python train.py --num_hidden_layers=15 --hidden_size=384 --num_attention_heads=6 --num_key_value_heads=6 --head_dim=64 --intermediate_size=1536 --vocab_size=2048 --hidden_act="gelu" --norm="layernorm" --norm_place="pre" --norm_eps=1e-06 --positions="learned" --qk_norm=false --attn_scale=0.125 --bias="none" --tie_word_embeddings=true --parallel_block=false --init="orth" --init_std_qkv=0.0276 --init_std_o=0.00503 --init_std_up=0.0276 --init_std_down=0.00252 --init_mimetic=0.5 --optimizer="muon_variant" --learning_rate=0.00171 --lr_mult_qkv=0.4 --lr_mult_o=1.26 --lr_mult_down=1.5 --beta1=0.93 --lr_head=0.0066 --max_grad_norm=1.0 --warmup_steps=200 --schedule="wsd" --decay_fraction=1.0 --decay_shape="linear" --final_lr_fraction=0.0 --batch_tokens=65536 --max_seq_len=1024 --doc_mask=false --z_loss=1e-05 --train_tokens=467400000 --max_steps=7132 --dataset="wikipedia_en"
Each number is 500 + 25 x the weight over its row's rms, rounded and kept within 0 to 999. Layers, rows and columns count from 0. Numbers have three digits each. The size before them is the row's rms in percent of the matrix's.

# down: layer 8 MLP down (transposed), 1536x384, rms 0.0781, rows 545-561, columns 192-383
# up: layer 8 MLP up, 1536x384, rms 0.0516, rows 546-561, columns 192-383
down545 097:498514486517519456501524543466511484527467499497477491487508518436460519516461482489445495517464478506506504480537511512531499516538484531524481482490500491538535539493444458490543506502506508506502501501528486521475462492516532519544516478503536503514528469513485484472498519440521538484503532520494498525485504484513447462441501491497501459484476509505488515493492519479510520519488500508463476495525517509493580494489519467544504489520508467531493472467506457499511474525524531488514521519530524473450508510480505526484498485457537469495503488549525509532532483495515507493
up546 100:472543509498527517540517497483495465526502542510508541498461461507491511524511504479538471488475468499517485500498515501475520484543516541528511501489513517521536526526521531487498529512520480484511465462541538533554507514540474522483510511501534489504535468558443502501531540494506502482473514526527511510461533478487503500488510522532481441514501520509516488495491513521508460519442463446496500537509513526538519502505500501498497534474493530540531514470506524474510520550504553513515490463487507505473482517506485545479515512488480514502494494509485465484483452488520527458
down546 096:462531500509500451462519501496488517504492491459533488489475527449474480477503546515482528446525515492493496552488531519503500508502529496485486477510517524460530507522505531493522459482491477512485531512513463471520547484431465508534497490522522484448487498508528539493504484502473562479492500456461506530529495526530467498487511473452524520524450492503514517481497522484481496500515469555461440485512485551525500484468543479488536476502507461477489522549486488481528516482465515488470522546467521553474502517473518487520508494477479516502504507492495492538458521499556504517
up547 094:510527477460529430468474499512505552488501485472496539502486514480464501515439497500515519497509563478466472504499543509520482537493478528495495504482496494532495524532497490468533501557486527493484490467476525501515449533462519514520492509567482486520481496524541447463552477500536469496480508529499528489511496542531495477464468489476479461503541514490487529508481488500495462520495500503499504473458476513498488557529513528474479508514466472505495479495531539530527444477483484477518467509482476439546497482518493487514491463510526501518470453494519470484496454485470517499
down547 100:522524496458478501531530523519501530505478521485447488484499492496515499502519530525498516481458490514509481460562482470506499502507514507469515507493455486493509483504500539466519506471463469478523499529536509507531483504486479519481524496528506463537445478537477501506501468490496513492527560488470518488516516486520514509492523507515510548494521517473523493463533442512463407494479477491466525448483472491491498492475493511480532481570506478514458505483526514534519462505486495518521480488531564476485499515494510468511477471494517516541484531491519518501498454478530479512
up548 108:477504509512500506466485500514501454533512465517471499538508464532500504471485474483496477467503501517532471474494452534494498533508499507538522476528494522520539539547470520480475489527539479474468489572497521480491545516465518492447515531469518514502523533486530485502474501504513496486484475520548499472559502480508510533518510493480503496491468466521469493501535547510483449502501492497548541501498463471481481494497494491503534531570471527508526505421500498471505486467471473466493488519501474520501515467500481495529479490483527551505496518491570544482462476511458526513
down548 105:470519460464501496498552520534510460465543544538516457544499517502473475439475515532522494486516512504514473502521513519508544449452503447487492490523509509512517513498525473465509511501520497502548453537516495486518514491484494495478526487494482487467549509501525520478512476453515499513525460468532525485492493507515517448538451486515503521512481456483471469500488522505478526511486485491532539483502453433506472500528492501484485526545467504506498480481491464441494481485469491505474475495556489491459492463536477492509497456487503484491504501479515532498487487505522491490
up549 107:433467537499488506526491541504496524493515520513535468495477492540478536459524535491487505562491541479485504494534499461538506527526533498494530474514488482504469468501495524522487482530477490543459486474480459553503532520491501497499540444506531507533495501516500516469510520475543512512500512479480520494556483472445503503486535509516475518503482487487533525508486510469494483533485482485511488488512513447479487503447444453496520478489506505525518517508498513487472513503480474463500489529544492517502522479498514481448494511488517519496508535521464494509497494516541473485
down549 105:486487504480510460528538491537463498505484495494515483515525514497482520503495538494501501525542485469536449408530466489500532512541500481529538453508509480475501525486494534476512454446482498457485531467530450494506486534500543499476523478478451526498481508541507474471478505452503538488503544502478463560485507491515508483514513458472489486502403521484478505518487531462494499508500483435530458507486515454488515505527474506477508495514492490482508468529510477519512518506464508486485532516530491537502539516526509503489497498479550492493506503502498533541522513466576482477
up550 098:536506510539463460527515461503492481505490496480516519516526551506486503532491529534475515490469497492541516516558505469478514501516524500454504480492479504525508487528486519523484522462469489451478574494498543488501514511488490478511523500481513505514458494517483490498528507509518466512512525480490526552473493509564489539511523512511489482541511443494530499487459505504472478453495512432503453523475470502507486489492508511547528512522530505498500521518543493501543485500460473479518488509534492527460529452491490519507505516538467485496531530469506489525524505459478473510
down550 095:500473557513483552510526494521482485490473488542526475470435456551497496561542516482510512496497494501457506506486475488552505500512513508475525465504465512498534445530503508449489537509534478562518503470501510464507524510516526434501508495553507491494520479490526512495457504524536531492473523498492515498498507485491521534479512499525498489501456502497442516505489489502510483500510465496492493547488546513454524513489479489513536469490485506490464505478499499500449534512530499499510477498481518484490508512478479477478502488496461510533504517505468533485473533491458506479
up551 106:512497465503489505577509428539491475505538500536523500528507478534520537532507501483545475498519490494502511497498540482533496474520522466516473481471513520506462483502535440508470525534518518500514475479498494494527547487490499517460547489468465522479493531491491475486512528459486505498437516482458550489449507490478447516516440468505507472504523491507493474529526452486479528554523493486530531508483498527484505501450495496534484529547548503522519526504455479464478517485480467495481464487531471498517456512512477514545512528516526482518506474472462464470516554490492512522
down551 104:498492520546506465469462506517522514485483486461495487522489534525522561488509448551477477435453514519522475482506513525474489515508491475470532523523483513523509478550486519483496457482490528491475471534532531523510467533457511497502468511506504444455542478478495527472515533472461543488532487539490463498495497548507526459446537532477513495486461495478467485464507442506487520536505481491467505525457504484458506539456521551500483521513474475469545494525486501494504534544489518480475526515428475516473502461551518524502479488480538474502497513496521482498497494496489519513
up552 105:532497500526517475497488517500495453517478476453529478514478508479493485477497518541534481494421523499477510489512541519455474490546496454435507477487471491485477531500497510534552503507513520466509528516518487508474489490518434498543453441496461522513473504514510492556521483497489488458485561480476527548522488469471520534532455502500489533444536488451495505518506472544467445501532506531501554496522508454532502476516528534481482494489486498541500520506536502489456541486488509454549491486471515515499481471480468488506511510493527503516551532464481512474490486489486519501
down552 102:446523487468467518495452486536459494502486533484461496471555466494478492509478531511486449462503440519484471499459506512479478515463443452457527513507445477501481520516500492480531502478487530509474543515502524503522469500488472503521478474495493497455465493464477453550491516534504444510477552505490507501503521514526477482486474500532509499517514496475510548487467511495479526514479512533501489459476472476505465484513511500491472454500552478486540499519550538527533527499528509469545502503493471488528461476528480524487492492520437535466501489500463484485506477501522519493
up553 105:501519481489536509525468497526505499497478482570494461448515530470466505459503536503536491498493465513520500473511559510518484489489491495489497520544535532496522501487523468450471464514470487491483446543440443493521497484513542545563460488514503478508510454503488464525476485446502494542494516478490515496486506522513539514473463527431504469483560493490513476527495499503490514489483474498507505455494505476499497466481491510506506517483524460502526549530514569518475494525505543521539519510468471469516446515522510478440512499511480486502480523515492500514503513481479493478
down553 103:511469480531472486514488491454509505496519535500512513497498503479482527485566515473517562484489531510476498494500477502485560477522515477495484502529509528513498488515513490502533462485500566484508490537520477480503512531460508462502511496537495502506510510531451490513450480468503520512504466535496528486501485501530497539516501504516486489496576548545500520488497513479500500548474562509473523540500484473518480505475501483472463517518486496517537554502502453512484501490480545535494519511487513481523525438488452501464462463540486500499498551464535518489527529516509493520
up554 095:484511496459463500502510523514537444494495478533499530552518517502494471529497517475473503495510435540501478456495549488468510507517474558446544486514498503494479528506523545506474473500532492451469512502464506455522505528503507485513450505458484547528503507537532552535477465524500472513483553505519508469499480507510507494486529525521497506484458510509503488504526479510509476487532514503522451477476492447496455521464500512510501531489512511521466526533496494469542517554482476474523535547532500471538542477505495536448454477534509525495506516535538482537498445495519488496
down554 095:533488458486514504496524499516488468492483493477534512491505518503509511483501484514460516529523499489486519492491519450492479503453511483505501539472508538510519489469517515519511493508499456535489494516519503513511478485505498488508458483462469481513575492532501518526504530464498505484480519502533475516441524498482491517523441509453515450486453508519503495462553485505489424457485471530495496506508440539495531497505495456533480469459501508431514497476514527505497536540513515471506489478517495511490486512498486510474553470478448483557490502479459522475485528503475487493
up555 097:481490482483457503501452453458493477521524493481520522497493528506531497491519453528497525456545478535476497545524443494501514474557517504532522506481518455494484459451498451430483520450581527492499508492492518483488482490505521483525521495515498519481500505515500550505496481449500490536455512520457526487525462473531501511517486486475469537533506470501521484527539511496511483506477516510483530516500512483517521491515522541521490528500533497492521492516508509506486544538495488506526491521504481512485470525503528479534497540465496495514505506501506502514472519531514520515
down555 098:500499488462495460440497478551557492484531528536522519452476456438458510484500486518452477570499481518475492471518472507506483482509499518500528471488480502539470460491501493486518491482478509499490432486508563488512490468496485473505503497510492520499494511502510507493497490507508543459468489494472457480491516517554475493530518511503488489498472495457524510486475530531483516512536531532489468513541500530468485469485486522515506470496486518507485467487514512469532482493485483542532500484483526494495462478472502517482521511430508468481433509477484510510494487525508514483
up556 100:512548523506480475514495543536544481497504514536477470492518515495498501481471478495515474478463487516427512519499522518473478486514518538466453490496507542513513467538495531489512509475515513510506495505460481481504518530488438525498505533479511502483521497522503478497477496480523545436499526489488479479475577492478492532476470457464491505471508521514476464542507457529520473518495503498484487517491525498453456487500479508482470497518512507473512538515538520499504512545538487509478524513511490482486492508489507462489532451458465519491489518496525491485523515516488478547
down556 105:522453475539538524524523500505464477504518496486452539478495491533495494505483551496477502524541504507463554483439475477515478500481447502500478501514489483481496499482529468460529527500492496522467453512479475498497515518522500500491508511508533563529507511515543506497482480480498488475526493541510497515475473463513506472536509491478526496522510535506491482529504473508501491509474482494468524478477510532515487516490502512513500472506482490534540476465523495523470522521491466530448490510498477474565483520488472506540495509483524434488506506472513448496495492544506506522
up557 095:500543496489457505542488510507483541490491485481501529492485506493526548510538523457495469477523489496460541515502488496526488513506519535510512475531481497509488488517501534497462503516496528541460560534487487449457506504556512485490520510512516522494511491524474499515451463497497503545517481496498512457484503463526527565500511519464460542533517472488518522522524492483486524497482507472525502518498508499540514523506476448463519532507512518512508496474494478471491514533507488520487479499484515479511477453484504556497527505484470530501457512469482510504491514484470498450
down557 096:476502512526524539554497477498471510521505493518510534523520493515508559500520512498477493498497517504500498491510498571490495495518486520509495494492474469513501522531456477483508530521517531493490504491480507514524555496439487516522445460515503495476503508517554436465505456511512512488492507499460515534471454511479489501491524521523489486496483493522484466514457477429474489508449493503514492512514483492507481492527472561503482491525484461482512532503481520498490460493505542480519494453507531513467530546510499485495533479547482506507529501459498487473496526534515509461
up558 095:522508490494473484458437527564530547485520510492479449545496468542515534486454474488497503476528438517513501499516512508460524521513523486486483474441475503482497505509457504502478485497470505548491513507520519513540459522489527540495481508555469485511486503505469474502505476502552470477468530496486513498483470476503476509512533510534499481483482492477466439502486510471478519484484490472527511472507551504495535508504523496494523506553548479520530485501484514497518498526523495510497477548497536473481531503497517495469515497479527509494518502493541523491514497509509474520
down558 097:539503459465526542483497459520494497475522503510524529460512496501479496446511475513471529511471543516517518467488458494519531557506520464538480525522500485488522490493447484493525556534568496507515472493480480526495492436518484490448506476502460459448489536516527531489508510550470525500521486481504519517504524510477468468504459502509454497531485506530504474469519476519526502467504496491500480525511493523559482514502525470501511471475468554477484468507523475532503518538477456495516465445475549478474525467499475469463464482497491498474528532484470472496484477496486533502
up559 105:513526518529505516468489485483538510536521504544452530521521472508541480552460508575508463509511503509507501524504531494504525510510503487504537466506487507532485505468521495513564468490484472468538511497519532487519476511463506522507489481482511480514505506503532448461507503547472512543480509544479506488517524471515496471447481522490481460522443495465541477496512525466469568453536529534452497490535503455478483543530481502503481535481455483532486485511477504494500475473459504502502516484495504455497534544488505508491509493527512448517461476538491517507532479532567533502
down559 109:495491537493517497537508531464527490463489519500452499512496510482475491525484488490463474479485528493526526477543507510536533502501522495489484495458480511554488525510506474538476498518495542501468510510522458485526506507482492490496489510547526476499498538509521490481490543468505472492500497478483485512481509517504525476462501527466471547455496509496504516508540526459457511501481460553507482486476500517522456481496507553491510487433513516486495511473500506567465476535528497477449497518498491508531535497520502516502456503512493447502484477483496466516502521504508495536
up560 107:519473534487517468484519470502528491468514492506477529498464520474520522462473489553518470455487512532480550520517501514541514482466506492484518530496524498499533480483540491501533505496499520531506553509493528478506508511517499481501512546500551470526518502534485521537466542478481499514522456528525465522488526512517493505524494482537517512486466469482494497506548525484531495501487488469495462508532493533510475489508509482523469505501523466470469513501499504461550505520524514521473484484490500503501485492530553471494471455540488502449464507492462454515497495536483450479
down560 104:487517525525506516499531481453451528507512454451492479454497497480499491484503548534498511470501528506504526486494519515505473470528513536511497505501530533484524534503455479487487511467478522441507516504458534517537457530506506545495449494507515535510433469457474505434481526477498506490517520539514544482497509493482471525488454500483498521539490482545485493479544535522538499450505528491512519494465496510463493534491499483489491529477519500537507515504456506454512498480456496478494473486509569501520489508500500482480542533502458486556515494481522475493512495512521494456
up561 105:514512456467476514481535485518487496524488498489507493542456486509494499463548482481527535505544486488473527502484516496519508537504490501482499531473536496470499511480514506461494496514493491451486493560501481511477495529498498475504497465491479526525520462498495548496528513507534513444469440491512477500496446474520474479483518479493504513483493413531505472462495507527503505501455483549492464480549483465530509486480523479488507515488558531531503485510496482501507517517500523447508501530458492526506524529518487500540506514476478507521530530519469473511479511468507438532
down561 113:496502518489505506516498516476521497462576499513499530500503525501509542505481471500486491492496505538527500485549505530485485529513518498452508502484490489504488499481504485521562498477471481479479483479478467526511506451480514487500477505488507471512467514462475503517532545477560489530490503502474507497510488547516521505519530469464475509477503463511434522515493468464489519472507488520519474536491476466474479493497518463473545469510523553495523474492495496507484469530525495504475503464535517491523548530500492476510499492465490485491508527521513517493481488445536494523